{
  "d_mlp": 1280,
  "vocab_size": 2048,
  "activation": "xielu",
  "positions": "rope",
  "tie_embeddings": true,
  "parallel_block": false,
  "init": "uniform",
  "init_std_up": 0.0171,
  "warmup_steps": 0,
  "schedule": "cos",
  "final_lr_fraction": 0.03,
  "train_tokens": 366100000
}
Each number is 500 + 40 x the weight over its row's rms, rounded and kept within 0 to 999. Layers, rows and columns count from 0. Numbers have three digits each. The size before them is the row's rms in percent of the matrix's.

# layer 3 MLP up, 1280x320, rms 0.0756, rows 888-1054, columns 280-319
116:574483497475420518464514506513508549402526502571479475519531483415501484518549497483496510372481530484545526458513499439
062:510440469517423439483479472444518479492535467421464416526496478531477469521473555495508487462454399560425482510533402511
044:439557503485502522509545462476567507442500450512486496494473517489533454589508513509459472508457542474577481492494548543
105:504545476526580547493501514429472486471459536490469516455541469505540487456446555575510556499533573457479456490471514491
118:484524417600482503484524451472478459502513524478490416384521521552476508443475511432502460451494533453476485506457456512
035:551500450451493432541450466445506531525555504418480527436549495482537541445549479476493486470437458559476439492502520513
081:469432557542540506535512605497481495441508492491502532511528512472437489497511521503523597485497543474496467433546470539
046:491536497508464485516547458478492502435433468496492532448446517496515476504503527460465433544525389455467513500496484514
119:489451455525501519466501478473610456486513458535428431501577485471546536499520507537491542486520564515560588397437481585
098:466437483506510514491496583503435429460507545520496470489557537463491486497522498468484468485516453498388521543517454499
078:583535454436520490553474448533440549511420565441548509421500501545461434542470535493481513480487543505555464463502495461
098:544545467435489481582495429486449450630513544510482499470490492519539553510507519566468489526489578557497488543543507416
102:550512447530461566470531555468502576503496429512527522540496537489454533515451493532511464493450504522561439506541519559
109:559454414487415512429513569480462554505495535515504507484531525542540590490408518537455538453515487555563513544538492487
096:521499449432477492493473420540606520487560520553570457482510420475514511450526470464493464480513471526518474518466484512
098:464530487518445491535541487494516463544516492434551497518466514505540576508511500566437420470511425545530526503463498463
102:513497501497487581477564508469552508525565502515504519531495550472433578488531481453467482509456471506538486493516472496
103:479589555494471418496487468468434437482468461420490578487421444469557492495539533472449528500504481531496541521592483475
105:520434510480584491538507522535503512528534517474467524521492497513488451495543462560485493530474617518570438424454485534
111:577532508465530472487492446482510581560446429465518487504527475478537516540469416507516491460486495479456485445529474515
061:473471477485545536503466479529499439476536469472493446529485527527543516496483477536487499517455440504512442417491475481
100:435539481555507454565496563504507479529451509569586477507517478536534467495453517448437462505504498505480512500514472527
106:486460546541527499552489510522538495414512586548512484559518523489445526556533512441432488538481460457475483491584475467
107:498463526437525471495537511503508495544496557490500522457523562500530545491527439462460575521555536539513520532463508446
116:499482552536505477524513456468494506491443496558555555452496523512508514514495530485446511554486498418546463436503554488
089:531559493490513490473536443529533480585588552536429508506482411480453476509577544506476454481546464458475486490417542483
091:437495464416482440512532495496485551558481493494519498456481502458525504462493527505536430496543503446483537561535507498
043:433491534518503448381523471442475473486531474510470528480546519494573580460548463491485489511481439460436530592442500519
112:488477558611506512476509485530567491536479458534492375500515520512452546458514566532512510535496514477542554503440479444
105:533502462436516519503520464434484585535498508456490512513452526507489521534531452482496519580546501571499464391504514488
099:495456534560474482503459514487516520524484491466423486454540530516491503475535486492462452477508485516495438488522495454
050:506489490394508545484543486526495518477542467542505534470521479473544430555498457419520486526544448544561465475462467567
105:520556452493509486444532468483508496499480492518518476517456546487533479465449524511474521468489505539516496525497501521
044:446497539489497486509509521532577446497582437557489479416465519494519489431522497513508561465488444527504480567473447513
075:560538501480496520532529515496538510506539470478508457531573451493550494404539516476507501558461478511492535486514499416
080:496535512535488433554507492465536466487523513460428486383569531531426503523542483509469512475621575518542475549532521482
031:466520461484462524580522470556465540548532476471474539464516543488504485610441547500475475489536490541503524486560540446
119:553508527520550522429514609508496532519527483514520574521486501487517470587604492464507469542483447516418524535549472467
105:498567473522498515556402487510528489542522550502495523472563503525510499485415497432459482545514496503582522558468546519
100:513536532483525496568535542488426451539525459505485520507482489470458518506487502497433465425455433499499466491448456493
096:525421484546473538502452487536473499473588482486508498506447528460556486504485557508455532432506501443509418519524511500
112:530561492451517462467467511488502401463514512483521455483514478515510489496541533414551445555463531551523482536462484440
103:437598509559608557447483495512545456470488490471542510489521501502566529394452565459484518514518546445511523539507441469
080:524555433417475454523537495483497434439515507488430501530433517512527512514456499536426440446486558496494562497537466475
091:472457494476473472511557537498565525542537386621539536515495584479442499461481501497537431583506418526551480477548442426
098:469539506509557517447477491560427507474520520485450523535539513529499435529522448497548512533463469503547499555526456466
106:502476611505497490453559460418586468504567549495577517491497543490457470495444568490563473461480542502508587439501463479
096:512553557425537557478527494538436531575502514480453461507443510506498424530534538501527514534503459520526434479477468470
087:549491434524494471478484544576481506499513509451489433508529449497591436466498462512482523523469485531551520490516487442
132:457486451527477418566557465456470551520571528557450465433512551461560519510535473432502486525472494543502565512503505505
050:519515569558487459543472523522493463521504433449502476532426499576437449530498500495450463496508460408562514520438511483
078:478460503475538512471519450540478535528495581431534420501502496537506478514562485499594489495443527523494547516486497519
067:508449498514434410458499543560518436487476514500479540548477529472445528492564520499478511488472489461531457513489503499
113:526524473472515554460448589509521510457466454477507461491536481539531492490550508554501461500469566498528463536548543455
107:543556497492439548549465526505525422480452469541543500522466495551516541536448481539435558542499464452586502542462535516
099:500449435469480458499445508452493490457524525487477510494488488547513590480394470416496575535453419486512501506495448483
123:417547489497513490414547507470559449550441470622553481507526555511529515391495513495507486486487486444491575464453525531
085:524470489442491502497532532482559432454569466477485529533494481495474474479494479519453478482487533476487488511471479513
113:538499526436506541541446503451567476505531564522512462434403494540580512471517522553460474558537431529530537540470538526
097:426520558481456565479508469492510479492541464508417525566490503516517478535477495484497514554527533448543526528561503547
119:570464398539551500462488483487462450532526516470623504464521493479487477543447514495504470543482478477456497533448504482
118:525515488541482454485490518554478498502498432490510506449504472498527463502529451488484534503526397462524510497499519499
102:485499470479480420493557486586499469495550550566480513541531589447477564602520473463530526470465532488518531559494524533
116:518496547505353515507459529519450499464512513464479459465492424543588500546450440570516503529460527566532481489485436589
121:449532553507468495527532552500519532470514566499507571562546569498536442489465502542533516554449523483525442498525561502
113:514400490447539432505548488508471568442612497569471497486458508463463504531535526515540499503492486455527532473469448510
105:597522506539476465471474427500463531499444505483507468550546485505466426486464541451546541480547531478462567545502533508
100:488523457459529434512512474452550490518548474577501501496487480429487500512464495444514417518504554514470541509469506449
082:494516524488453466482605556476533527449491524528475546482517466503506436499462435516505490518407498613554438487457490494
078:471500546574456488476566525553485492483526527516528555454481471504474533471527555424491543533428441522496562510510534524
117:517475465577413503472512538480557529498482524534502537476475443546470438584458512535529490501487443492495598565503501479
113:521514520508478436564598447474498464501500519489512510564506493545492401496511491532588480539449487442524496507468484560
087:482542483521457482501412523523500527468507498536575467525535547423530511533448498508535447507475545467398483497519473543
071:517490518536488471508501500541428481483460525485463481543526528494548427402535524519495468478526496542443548410536481483
111:492513525462417486434502482586491548481481503473461506549558604528494532526504507496496511520551475421486540454516535523
107:532451472502440432549506585520495480543544531534518442485499511500453493499469515425514422504462487513530558550520548501
077:494482497467541440572521527539583544529559471530546566486461482580526457497498501551494487472482492486523466428508531511
099:490545397548554460482527579603440495475536478402500547516511539437472526484534437492523447475570484462520467471528496443
095:450477472492471529498451492528580433475462457494539554437414533481566455530454507444456544538440540523504479525545469517
060:510528421484471558540512541556464494503500483545460515572451515454503590528536497460527504499498512443545486441521482555
128:493494541521520445553470603531527474505524547481492493509527539400543479476524431451541489496488529530540488438482504487
072:554580474517484519473522482446534494419507456463497526511488419578481539456467505517529542532507502487464446498427558507
090:518451495511479464462451420541520453479514489493431421482518536455542484570554550500571508545499508523518510496491531528
107:520496560539532434492548532494524552496495512524480563566484502522510595508521569505516525485545441477499434489485396464
097:568426467428500515474477493569509508540537507524469557486493526471509475518447532469596470525460502537508497531535436414
102:495481474462520493522514496560560548541466444524521459511455444441465545448475444582511519520527442520445469553500543505
094:488544456509459543543463526475544476532605514552518484457498446503563583432447513506504467535548449513493564554562517442
057:542488495545442510518465511543392456586444514455493503490550441491520485471443461513471537541444479526477539569465491541
040:509517509428494480539537532519465522575485512516533515472530567559458527482472559455494496513474525506533528587461513543
089:496530511457444465482478504547518511452436499489581490512516443510500479458506540526464468463543487545466444497532463535
111:475415579484520527436559541540509573568530438505504482489469544522565474438575466532560493499479554501514494467437501449
075:510477563467565459475566522548494478469498562499455497471514547453463561516561479451454504490436439471457518530511540512
110:447507547507514462534413521508493544447575460431494496515508504514478490510536505458527474537463465404539464580503497527
066:509526471451398525493456473528482615534488581525494510553437483545491554493481512501545470515494511495551496537462558476
097:544562586444463523523544507524530533562539475472477495449476483520482466516471506563486504532491452424554466483485618503
086:474478555529442516459473460486528526529555484520441507446528449553463468507582494541534466450481507477458522484516516526
054:475544481455477474505524481495450563531576547491449492470554526429482469492467508494561472509419474457527438482397503584
109:521468562448479498546593481544548507469543541451558517517473472497531536458467452477556534546521413479500512526514537414
064:522434539541487522526499460487561467569465542421514484468482453455536498447546442510507513501494494493439566525454528539
110:582458534529504430539475448519463525522496564507500447479562507495488535535554493542526492520502465437532492467456465456
106:551506489509523506491482587555533464510462392557512541417503553484485541499514502492549527532536508494487527507529476412
105:498469560581443491524481464502510524456513467541479498522358538421507552458478460513548481500511534536487540527430438487
117:533518501518507486462515530455477606518452491494506490528446473522521496504515521438529471546511486469521534487475565528
119:519526478475489476454495471489491499441505517424573475464475473564492460541534546517487471528540549540509442503484526466
049:459440500488530485525488403440552476516477452486469518522524469550516550476538522442436461485489518547549532517484464501
103:456488530433450520534458485496503493460431485432514557431470499437558424579515452432487484576537502498480493487543527480
075:506569475467524408537558429563493402523506504546517448544485514537502498542494495433461533418494518506517491488460494444
084:495514449472508527439476419410518517431480422495475485435487551453491511519496502495459460539468431481561543487397496482
119:495472448475500534471496476569498510528437542479521449494519504533484507516442552526486477543500549488480561434479533496
105:549571576500507555558426452487458458433520596512496481494424512499487447526513461438535459475499534452397542489426483504
108:475543507509444430497512473489543461440487481526518514514441549473540479550513511500541414537481494574489452484490478494
108:517561470505468501481464561530530509503376430471502499504517472526486512540582572515503474478489501525512499451520521476
084:535532457535538512543428497478510501437490503527491483540487518482520506404420519477433443521509450503486472538507494528
116:436521504510544554450405567536466520460508498469398461497441441504448455542451495414551524495517484446594514538523520506
122:535477466594516501493504506548562448480531546514522468492515486535483497437374493513489402602436504540468485555522511528
103:512501428472535546512493577517561490474532506502476494649462528509494574488483476469533468462502585531556516564465524450
113:441483521486454450481473568535494577450502463473459498480472542504518430553500556465520490533573525440531499504488425519
108:477509549497564424459381507474508515529491492569534534477514546472488533510485457529523481553467488466578520459574539560
090:504500527499541449533518510538542464542462473446494441474457552489487462501443455527455426562517492496540507518399479499
102:558421502468436458516547475438520482484444391472435496470562442445509543530478492469551475510524475505551526467496494509
121:536425457494489551523435488438553543455503552503523525428512575506480567422418523488489525528519490520526558387433480572
108:544511480458507499497527497546572468492480507495442500483393575474561576534560523524512556493521564511460461482512490514
062:549499528528492506511491448520472459518529537525548482466488459557502507589511532434511549434567471480540510542542533491
078:508513459496507506501547602499523507547489388543453515469477523384520463499547508553545480532541574590556507469549561442
116:554446482466522453459514534494547444492556480542536490462499558536518484503547432461471441511510463447471513554478484473
108:516478529502520502469456469541522535498472532532485442524490484531490481489454480535493415532432484497491540562584461522
107:562522504493531453469429521489439565479441474560468543459499506553481494499455483465437501480457485536479454465575445453
090:439506446457542485504455549533447470533573493516487528527502530545483464500472489532495473541500503502589549555456547516
114:552524423434551422451445525530576583500466559572496481491496532528469519527449544469510448587498533427495493471525480459
114:499580456527545503523454499520468478517494554423517515500615535533455520501456491458509443447496488521523502521526445494
108:512474480488530520497437485554482398459585492494470522479540466466476505487552563491485476462502484507469491482514502474
128:541483528511400515400538480486514462581597508521504498525469538454547508483495511496505453524556536505552524495456455528
110:515457444537517504493533549554584467459482451513463462464448454494501470491518511530447499521538505571550435448496517524
107:491526528490456397610479455460549493486490465458504565496367541495536424531499489549560481427486513571531478520483470516
104:508521538448488532450483491579460494462540542573433473515575530524400548509483558468511561555553463451487495450497498513
091:497543451472551537510482504553583552502468566534468453564529567500549476513498470425507567468521548451496501467554434404
128:568612473440509496488480432494483476575440491421465489541482430468493388498499442437478566472502511531553538437552490487
119:528456501464530545495514450484468475520474495553500461507431487502521422516477469476484479558474553509496521436517417482
120:581483467508482434475462478531497497484521504570510536514485516549529488530457534509521531531490503544516508462451443514
100:476490497560514507519490480493464480534565517482596412420405513556545449472522464440391488582551446522460462511475498524
114:468540492456536524486463457436469525565443495511480571512508505437454483464455502477513477517497566471452457495494433521
092:520504530476580515546530527508565443513518500511431517493449524528518539544562519520517569517536486508532538441495523480
075:526460476447470466480535517499421529513503436437474532517422461479460460506494522514546512476495565433542451500503511516
087:425505459500477537534520490425422496457445552453548523476445518491519483492404582513420490584515504500480519494468501434
109:478503477478490497510520526513553509534472545506479554453484476477476487443504496478417529537421533571536531500446602443
081:522575487470512453448488444522514538465468455498545538486539460494494393527507586508549419500482478545529486426469532587
097:448527466482516501456471512481565458545491489483542522493451503588432501478521551493489454523609542457514520488472500589
099:510532511516459435536486529473531461436485496500537457431441474464465510516435487517520467508509450477512527534530451514
109:532541432455532507470578502550483487529512482473443500375505499483618444542510507516510566446553473535492481426534531478
103:490492546484489490500500513543530547531467498489557481485476502570456487505492472506465514502523469463520528524471507620
136:475495498508504489543565496390499488521553512474538452449529508457494554564477514479487518560542493500510519477545477553
121:547477497542514439415587583528447518476516527526541484487497522505478494539446495512418516492545552487483610503498520535
122:553508562515532518426461575440521519558550493461539488503486489441504507530501478511435479504542428506567495518483477504
096:478484446479470499442557514544478446566557411457491396493499562552439450504587488447508480488511519522491536489501422526
105:473464534465468533518530562458501525512535559589473459457497420494483534606535501538501533465540485458470558494571504540
106:458486476539594475551471531560445439458533485494510477479500511435519536513521465510460510439518469521576437471499494426
128:495484516494491457457453475575456500513441501493451462455488552490495533472579587552512533503479565450457510499414453427
112:530474531493469528482511541489529429530464547507446489495426599486556545450506532498439440540505505481465504468523576500
044:509470503518522500471459515535499584420463442461461461432533504557455530466488488445503493468502495459515492549543453510
094:540472493460507492458537491559443551479513583577538500475506526483531541534482456469481484449562474511445526515512474436
129:548480487519537510487504437519456470552465463480433497544546499488447533485468437495481464471465518415490501532469524484
111:468507490436521423498430470587514570498532493519519495479537524486564514419515491455472504583453505490462496513505552540
116:569512465480530538488522503520507528535538553505458502464573554450507486518483496465504593484523471428579528544506451521
096:532487442465521501550478494565525577521467428456534436583539534459523524482493537463496469487446443523521506471454503548
091:487450593462540481475527440498532448461471501404516468453519511487412525494501510547581529437437559536439492472518520491
080:503566498490535437486530442504515517547460556515494445452448528466473513514546493417485444470495500473533499509578505464
108:476529530463525544473440574491522513506457472498549504441566475513479461414488451482521498471544535521525507521479510567
# layer 3 MLP down (transposed), 1280x320, rms 0.0349, rows 888-1054, columns 280-319
118:504518479564497488517513485475525492446439505527525495461484533479470512502479488522518522487514525436560517429557562496
058:512558501493563501484423535536482538523480543524484516494432508526411533519553509486452490495556593488529485460560504434
042:475502517490565518474510486510529447441508527509494488521546472484560491539465497488500526440477491503514490508493460521
097:578488538585504538486521469479522502532457483501498565459525561455532497490514426481520496485470479513508533639512444484
117:552530528534537491468519443534472551520520552530494465505525433521499538469522541464493509456452537466562523468497478478
028:470506567529489462436499454453548554534471431487459496465570509483490438446458461536506528524492500464477438488520448471
075:463477570497476496520520424493472506522472542524533494421486477549530470469470525432471465522445453475462454504501536524
044:527527521440584513471522462496416494574553574549461528492481430535493514499562466433446494480515484567554499514564459493
119:482549570549540486484496470549467488513463498494524503508537454544512483481494481523467461551455449583442476517472497503
100:431435491511484504408471501504527458544532474575491549514456476528556428528561510506522441445513521442550498494484489536
070:469515531482467523492457494487532486500454478566470468507475508593534581525527489519472508503571510562500478507432472510
102:497453518463487405483503501567495456434487450536446547504522531559560540473573502566531563509483483465473526518532548562
100:420545503418549456533473456521411535515424522480523501465500478481551498455535453485475555464527432553438539528485496484
105:541464642474501565523454500543442479506487499502518464472447425505486449534498493485463509520508516536457501584517485522
103:480485542581560522563503496446501457515571511543498504536465556486529479480534578494508521537440510507517508464511517438
101:406492475529521492514491486463468481518449549446509455492481537583549550497493415496460518487588565517484492387416489490
100:525520443416498501528552521521490446526513481477406533470474511497432524523517548451465546480513534529485507518524487540
101:567486523467549499578465486539490515514469456470452447427556524470513565468527522507530552458537467454513524510498566568
098:473584542513519462586526472431491456483492459511458483558452460455514538449491428458531534468547428478439519507519519535
113:493511537503531475586586438466545483492477413485547480485543514489470447483529494531529460413555445420511515441518549537
055:513507516512527489475507509518502526503490463491527554559558496489531436488481529493538440412483566519503545570499502466
095:470502474481497487483526456497502489515524518479525543422468452511530488484457429445495454510507524426483513590567541566
106:440485415481476501481505440469485502462491492465449466493523623510543527549517491531469470484475475549503580508525477503
111:438502517481514563480449483564532516518500520551466509458533476503394487476538484509571515492503529526531570474499508528
124:515598461512455484484544481528539468411542460442457483461448517508569526489529504491419455441489477498489429434461519536
086:513471531514520524484564509441508527461481469539517429486477545534513479464505573512503497502551545568493446501470521517
085:529509547559423511429453448508497451393529509513549508544532538504537537539562467483484541544481521501572444529485434473
039:549505526472514472571484544449439549518496552506502527497440499484498477508462479477438551532526552556516474534500564521
116:441479486550512486555509451510482516489491496460497502436472562435436568469471473516552507508525475539480548514507510478
102:502477487502468515532540499543510465516533545467468521443521577510449447499504497489537530489473496453479445507473491512
105:469508438463520544499519499493490501533416517459558455558470573550457431507414426543517469468534418559483443517415502437
046:526474514490443499565493589382551562483468501413481539595503433523468442466501556487533531475546496483530532510503529501
102:473404472548482485489478552432586517422526484425522569501485495455539535537519500498496505539524499503477539497559529505
041:511495558511526501499458474470549475504488532464429552590506466528588482532435497470524443490516486452545461474496481455
074:560422497579519492501485554500552617530489500486505486546468548515434475490534511473534556464477564480459568539429509523
074:507480457476528447510522480524546506531497528505462563508574469438485518510576513504424523513512572458497576504530482543
029:545562540530510563509560563440503479508508569524510507496470479497499536515480518504434502460473537544491471516449505515
122:529464510492541549546552438540433530496494503478565500596401507550561499446525505600463494448498476475529529495479539537
104:418480493565491472493487465441564430492510534510575503462486489483498470481555539465508455539537510465512490495536469513
101:556527471548585549530501451530503471501464476491481510514532433541518532495556572474553462499504548451450509423510528549
090:554501473455481522531493549542416556542517491560529462523613525558481524482488477435515549566488466465500524501472473526
111:552490516562417427530469531531460535498456487506449528491495457453518474558478538501412516461495431568476480514522442517
113:559511500531445529530463504510486486444440523551463551480493516498545427486515455511536496439515459564528413450444387488
083:546453526571480496464455469557527451489461460596488412482492579482510593558434507482543485508542472438479462441442511552
085:511444478448508469511403470408488482433438456414480553511459430490485472529518549421492516513542514486497500515487531481
094:500521524531480475507411560449531433411490504458490491468450459497470436480494459488564454462514484490494437420469516478
107:491526503393430584439488523492487490535523507500560482508483516546494538572505494538445517476450508490534442595553492548
088:508554439559436557487478494480494546491551542502506461498493543501463566535462530533460512592513529619567458518468523505
079:447482457499458548526473426488536472492491445567543547492505506502507552471520416486507565538532485463450514554433519535
122:490533498469504484477518460482459541538537449453489483446506495481440503448412474478527460448453561521529516501466472534
047:566459481436471511521438543556474482445468579491480506433517496450456526514424536528498493520443458547603479530454465577
074:593534528496449602514531523479482503505525549503481508512484538491482512534500490533529476454511517527475591542464477470
064:502555499481567507483468468475491487509550552451484471458582442499564462473484521420503543522474482552471494543518594569
108:499550501450451524452465444500487544492514483458411524483502497487491562436496556501487410516503583536515518507510456443
100:532562543479388459512442498509491516481417497472485422480551557521487527591511472496574420452494555493510391573563440516
095:513465519536479491535472476467534474460458536465545442468544573473489466515424515577535484531532525505508513500485531492
120:526496577527508607488472530554489523467506493526485535495456490472504533523533489499410467550472484515498541503545496512
084:453493515482496550416444514525545518498452528500490538595538478521507457548518434581525451442531485562475507500496548536
115:558453532498534513409542424523457510532486491513491479556466483518500521552487497542572547530488444516523510384480453523
095:463483493483531539469625458544538450498551486521513497521544475583479365465533489479549492493475547499471517504520515572
135:528515509519468508547430552449490478518497500549489499484606512483434517542467443548486488395493450495396488559483503467
116:459492507579462493480581522559492544474457482520517487482473489480511473464462500436456557450535493496573488501535505512
100:501523520513524489485561522486505486501554496565459425562409515443424462568487534525496510540545516512484507493540460478
108:463519447518558494504515495526462553444470513536486516447525474485475574495450484497476456445484399515569467477533581483
119:481459520450509453519430437463504532496488541527528525552524493431519459560499504475493550449494441496510490497469463366
114:476511461518481551460480499385461484463562484537578519510491442505504447527523426493517455530492490529488460537461529503
100:517446539489498551464510556562484450434503472490589540493581557476514475556511496506456428513476519536530567498564560515
104:446533530507512470448478498494506482544462479554547506472641482454575458576444543502456567491473455490562471535549506459
080:477491503456489477432432443477500461434427463481516549524392584408537472592498460477460495465461534518514515567485486439
079:515528469555526480561492594492456480442516488462514460522475484531426492444480521579435501478537520484488555487531574502
115:506530530429508528613568528550602524527512515511532548608518516465578505384566550478524533543559517555532397536526478539
112:512495519540527439564493460481477475513457524473476527505531589475469514488448556466541467467519444480463517528460437564
086:452554449467528545441465517462509468474534480501444488553461531500512401504488583535568439470440513542434536505490484513
064:451539506488454521484430477488526526486433537492476508507522452518427526553456508474493504477468592473507412474461602558
110:469445509486506495436467521519470499447510444521504493558455536481562467452467514477448459441471475442512496540507473513
108:535493478517520543645534502493493515511517446526488508479433481504485575490546513498510453496519546521453471536545513481
075:482471472527517435505431478537543504502524558478449483447439521488491524482558540502523446508559451541559502500509466492
092:475502490436456493534496518447499495465551448483547459477542421546520511514423560468503557449521534519515468480517522520
092:468493467473508511516525439541527465528432470537488505472554385436612472537465495440519468516516473478452534499489480435
055:478470501521550428536485511551539436501496604454531520483540537575481479518447566527497437515489473569467516512449482449
129:405467452565534482436510449461459549550509561490482490543503537583491403449506512546538480527434470502533436552501443490
066:528432592524508436509466525543479542496560522437510486500538536545439477461515532518489535528556527471520457538443480547
090:548537532512483457483420527492505531582515502432504499535519461470476407524502572466489476567506510503585422514507524491
116:501510562562539432459514499487522511502535571445459491540576467495510561469513478584594494509544491441468509521520462502
091:475480536544542497575533465488530503507543500448532549481512472509482466504509515445445534514511462389490481463473504548
094:512536545508491502440601483481484467482520516532455399466536495480454559487541431430501435473509569543565490544487517530
106:484472475549452498518410492489584559484565475504533527489404457513539538522504513442520433490459513474461519444458493444
055:519450441476496480476478556449523557449505503597541477525436515456462505530550518564524457425537514530609470486494504478
036:534482455526526559563496496475536448473575469471471565438526536546513461490444524487516570513446470481516443495541571526
093:494498490598450485487443505481458537489472542519524473458473477503546481399489534546505501429535495464493495518563504475
119:481558460418537419585510457507462475520491495566532504434507540490457526524509485501446520437463522483514438474419485476
073:503490540561508516543517481529516541497500483435516502528523391493488505430407489501489397447499518626493458455447446486
112:460470520440588502549468487436529498412459552552595452448545608518526451435477505518452476462445490513567558474633509556
063:492450495464519505441417520482546486491528433499466533447590485558505440459486507468498460466462507578431538485443491543
093:512497464458494454516478471469438419518479486492473523568516479494487420406541540564469585497526567531471576499563476533
083:496506433516550477564490566503503484468502481483599484556470503446518527507468548504405516440521482497587497525502508452
051:504616585499506473494541492453449514500430532529487521426441489546496463541502563511480466479510529555445528511606492382
104:498519524492536421495469497566486494523490500572450488467458456457514554424528502523550516510487477509551486503460455473
062:490519443438578452420565504423444488514520515556463539535492573576449475539543474506549464533546462545513552532511538401
112:480555526500467484513587495534503428527526486584537513486532474451534570474502493533609503517538524459491489491465474496
106:480519502511487458486448507496554502549549535474539509581491372504493509566523457493539486516499533503500517475397475467
099:481524487481428575500483443455484518519429490531523537461580456554493499497527510493523517508530467533550521492521537488
130:480504460448504514467569478427502507528545457466464575527472464465531482453554497481570539497569521492430517515482491487
121:514524548434489491530576511525455496602496488460480453499576517522512440559526464486477487546517604500470470550490501464
042:469489453497429569504533562475497527472524455506538521581520571504527471572470479523456494554522549434544504503456519495
102:493468477455520451507495486523530473533521577476432536477458498492529439534495494543514469508571477523492540503565513431
077:531493531579504480518502443565482541565558507516517484516538429491491471493489552465523567560533461453473436500453521478
079:513535505517485480501514601536424467564473490500498521534512446515483577551543467520536482466459564534490416499505473485
125:533461470560458440529526515527478488512572549470503463443500527552534525457529607463484521483499456542495509480517615546
104:443446438483548505547597474496580499485553547473496424424574473488426508482545491486526504603550491528485477554468497488
096:520451535408541455522508466545401519492461481454508476491495409514514553471528486483438482503529469474532517545516531493
111:536486561505513525475545473441481561487575499496548428542490534454510469520418459485470477511593475422553475491494499380
084:478529543509465547450501467466506500529531474533505473445514515534482541494468505473508484515470444520507511518454474526
117:449472520500536512522524457529483514500517481539517548447446510480566475430496500406502528464473526528488527486521476517
122:504507502445527555545477558480425577518507534500465497511524527474588530515486454522533513511451553600539467482469434573
105:449433484567522454498485519541521513437550464528517599468469502474514564520514502384551457494501406523528486524468563517
110:569476535477531512544532476520553557459533428502527517454498519519479513430516480542528453433507451485525511480458575453
109:458556507487532442540476487461500553534510451540471479470436454512485466560494507499519496539432441485521502513516550437
085:482458526498480569452453482500497424466488471553556532488526494521482560463499517470560501505472543491461464548504438530
106:516454538497507465450489549487538521500446500469433485478499542436454464476526520475564547511457423453511506494462466538
126:536522408431503484506504496431581463411473487513460565579468512480517528548531438494535380516497473447544471463474569491
103:478539493420544502485536423475450496507525419561536435576526495533486478515515478504498500589502523547514479567512451464
058:499520524517485530495402505560513548462489480495480520548559495455513519515537482463536461519492523550472494525418528470
071:501495549507545509502494458477499469494489472492571524507515541539540437470440528519456515496419487476481413491507501568
108:476565535540517529528466545516496494556511471453551505548515491525465421485477479518501491466564577532474539513496541507
111:496576480458472502438553540500379565522622468506451529498478488485491500536396462450584470491428432462498539510529488526
096:447459546479490519549493502503508532512462511540518476414426487440490535505462490484483517557548481473558510494517475485
088:411486515508499454509506505513497509513496487487511496466474460551481499422541493522500560549451448434463512496451556465
116:531517525517566424474499544484475505576513547485448512486501478392525435467513547472493501672519602461516519412540550538
162:581514520472502486463423431514462537529423560512533520496499531428449520529440522485507517456450423540494454490489442502
109:549497527510468510510502517494565627498517550419485493525519552532519477516476538501491532532476445472508462459474580530
149:523454501483509485523562489504484423423502546411457504469448439463483550513465476540477520562530538526485508565413548470
123:468486445401463472479479443463435523483531448477452503496514530588481476510449500542452483548503414498473427558504539489
108:406498454515511502504471477499498492442387445519456531510548487483439509465483496497512533510564526449520477529489504446
103:548503473524521511463469530454414538538466492514446545469528485540468461497511572562486534434526517500527549485512496494
083:486468510495573507507509513515533458496512476466545533436502526539545511489573490482498570585539448583505522522460532493
132:564399529499468484499503560521520451504531516503522469480504544518464507474527488472518494539478415420441460529499556517
123:482487483516525518465463478503491493409487472495391471469450472497553507493509517539499510526485473576487487537498518505
125:438502555541465550460539536511511542477549471503507477493513458497499446480527518449481511503526530501507512526541500378
091:450563541485447561442485498501536537499517504542468588488544505556498506506538548489522447508459577461525553488510465515
130:456498529433464565487427537522559497501487506540502461426549488547524489497479442495495489527469491467513481518496544538
082:528494496569513405529458528474498451435509500462513513573560473489505510567467569482493446521467535506578416413552512492
074:519490476463512494491459518461533450458507536453464472465505495497454518479560465537451528516501521522490539454459511566
080:528582510538502499480524466516479484484451423496461485551519530518442451460509542497611510527463493477519438480547511507
110:441487514572552518464551499492529482495494495399575559634467457510531542545490494501511542504486482507470453500512465541
079:473560567512545500504543518460470473563422502490473507455498539479529539518489477470500445463520569540433481500519442429
095:489545446434461554506497556526478501542480420499479483418551493580488510560542493552515423461550554497451481547449504559
092:431420460501459466498535515563526499514502559552475520508522561457466432508570559542474521496494464471544540401540548486
101:494494470489521539540507523499535444413515416475493535513465496546515465543455423472535486544482515493508477459523484524
103:479485511472582473479541456480417577545498561509434471504491513475512470468442493537449471547514455483569547588462512497
135:532530503555535517477518477500426447578559451503500549535578510453476545491489559466466489551544522480528587545529486538
129:506502541543499519467524533480444483493425523523485423477518490446448525543466450493588510513517465509409527484515537469
146:520462524504494512439419443521515512504517452540492549546492493515591566475522486549525568549492566439546540517537504479
091:536526526562493469465543487507540501526533472596598542540429489495494558542479504509473485502472527514522538471499497532
102:517501426517500527593543443470522459460539517445532484472492525476492471520477478471504521562504451509447485469512548527
104:492528492541474520508507493445484475532495454408466443508501544575491536468457496499558522488504474465480508578420514498
127:526458536533529534462546498529461465514458435530487488497502501491439497450520474525478545523527495478478523621585477498
117:439510528455516433453556459465483492537492504488496504530568455498550495518542536458531571475523487472521498474506514546
038:504539564518539551477518521415495462518451477493453496503531497474501493557421533547492483485583472541466499505537534508
085:486454563510505489499428459425505508473543463435448516488457495528446502455505499476547481519454513389528502549521520581
147:529541474494468535449516452508526514567513544401486454489507496530498521463543498493545498457478555444537408499501471493
113:519538422515559545444534471446499466445498435509446430495529565542493520484495473492570561463503551431460434527452535455
122:515527457494470488549516502577518569540498541548505475495562578573572519534446510438489501469501457467582511523465436506
087:452484535510529460459515548475422533514446493482474621483496479506590565447523437527554538516487589461456430482481450495
087:556549428612476482479507488499409524514551458523461511526501471571497551432612480483503559466505530509482484540553517529
076:527453460497571566500475515432543557483465468467505511494510524483464483501471550500484435492544547484512449481534520557
110:495506506531471497465484517458454539551536611582471554569567566530493460469539556481599534519450557495490456491453497425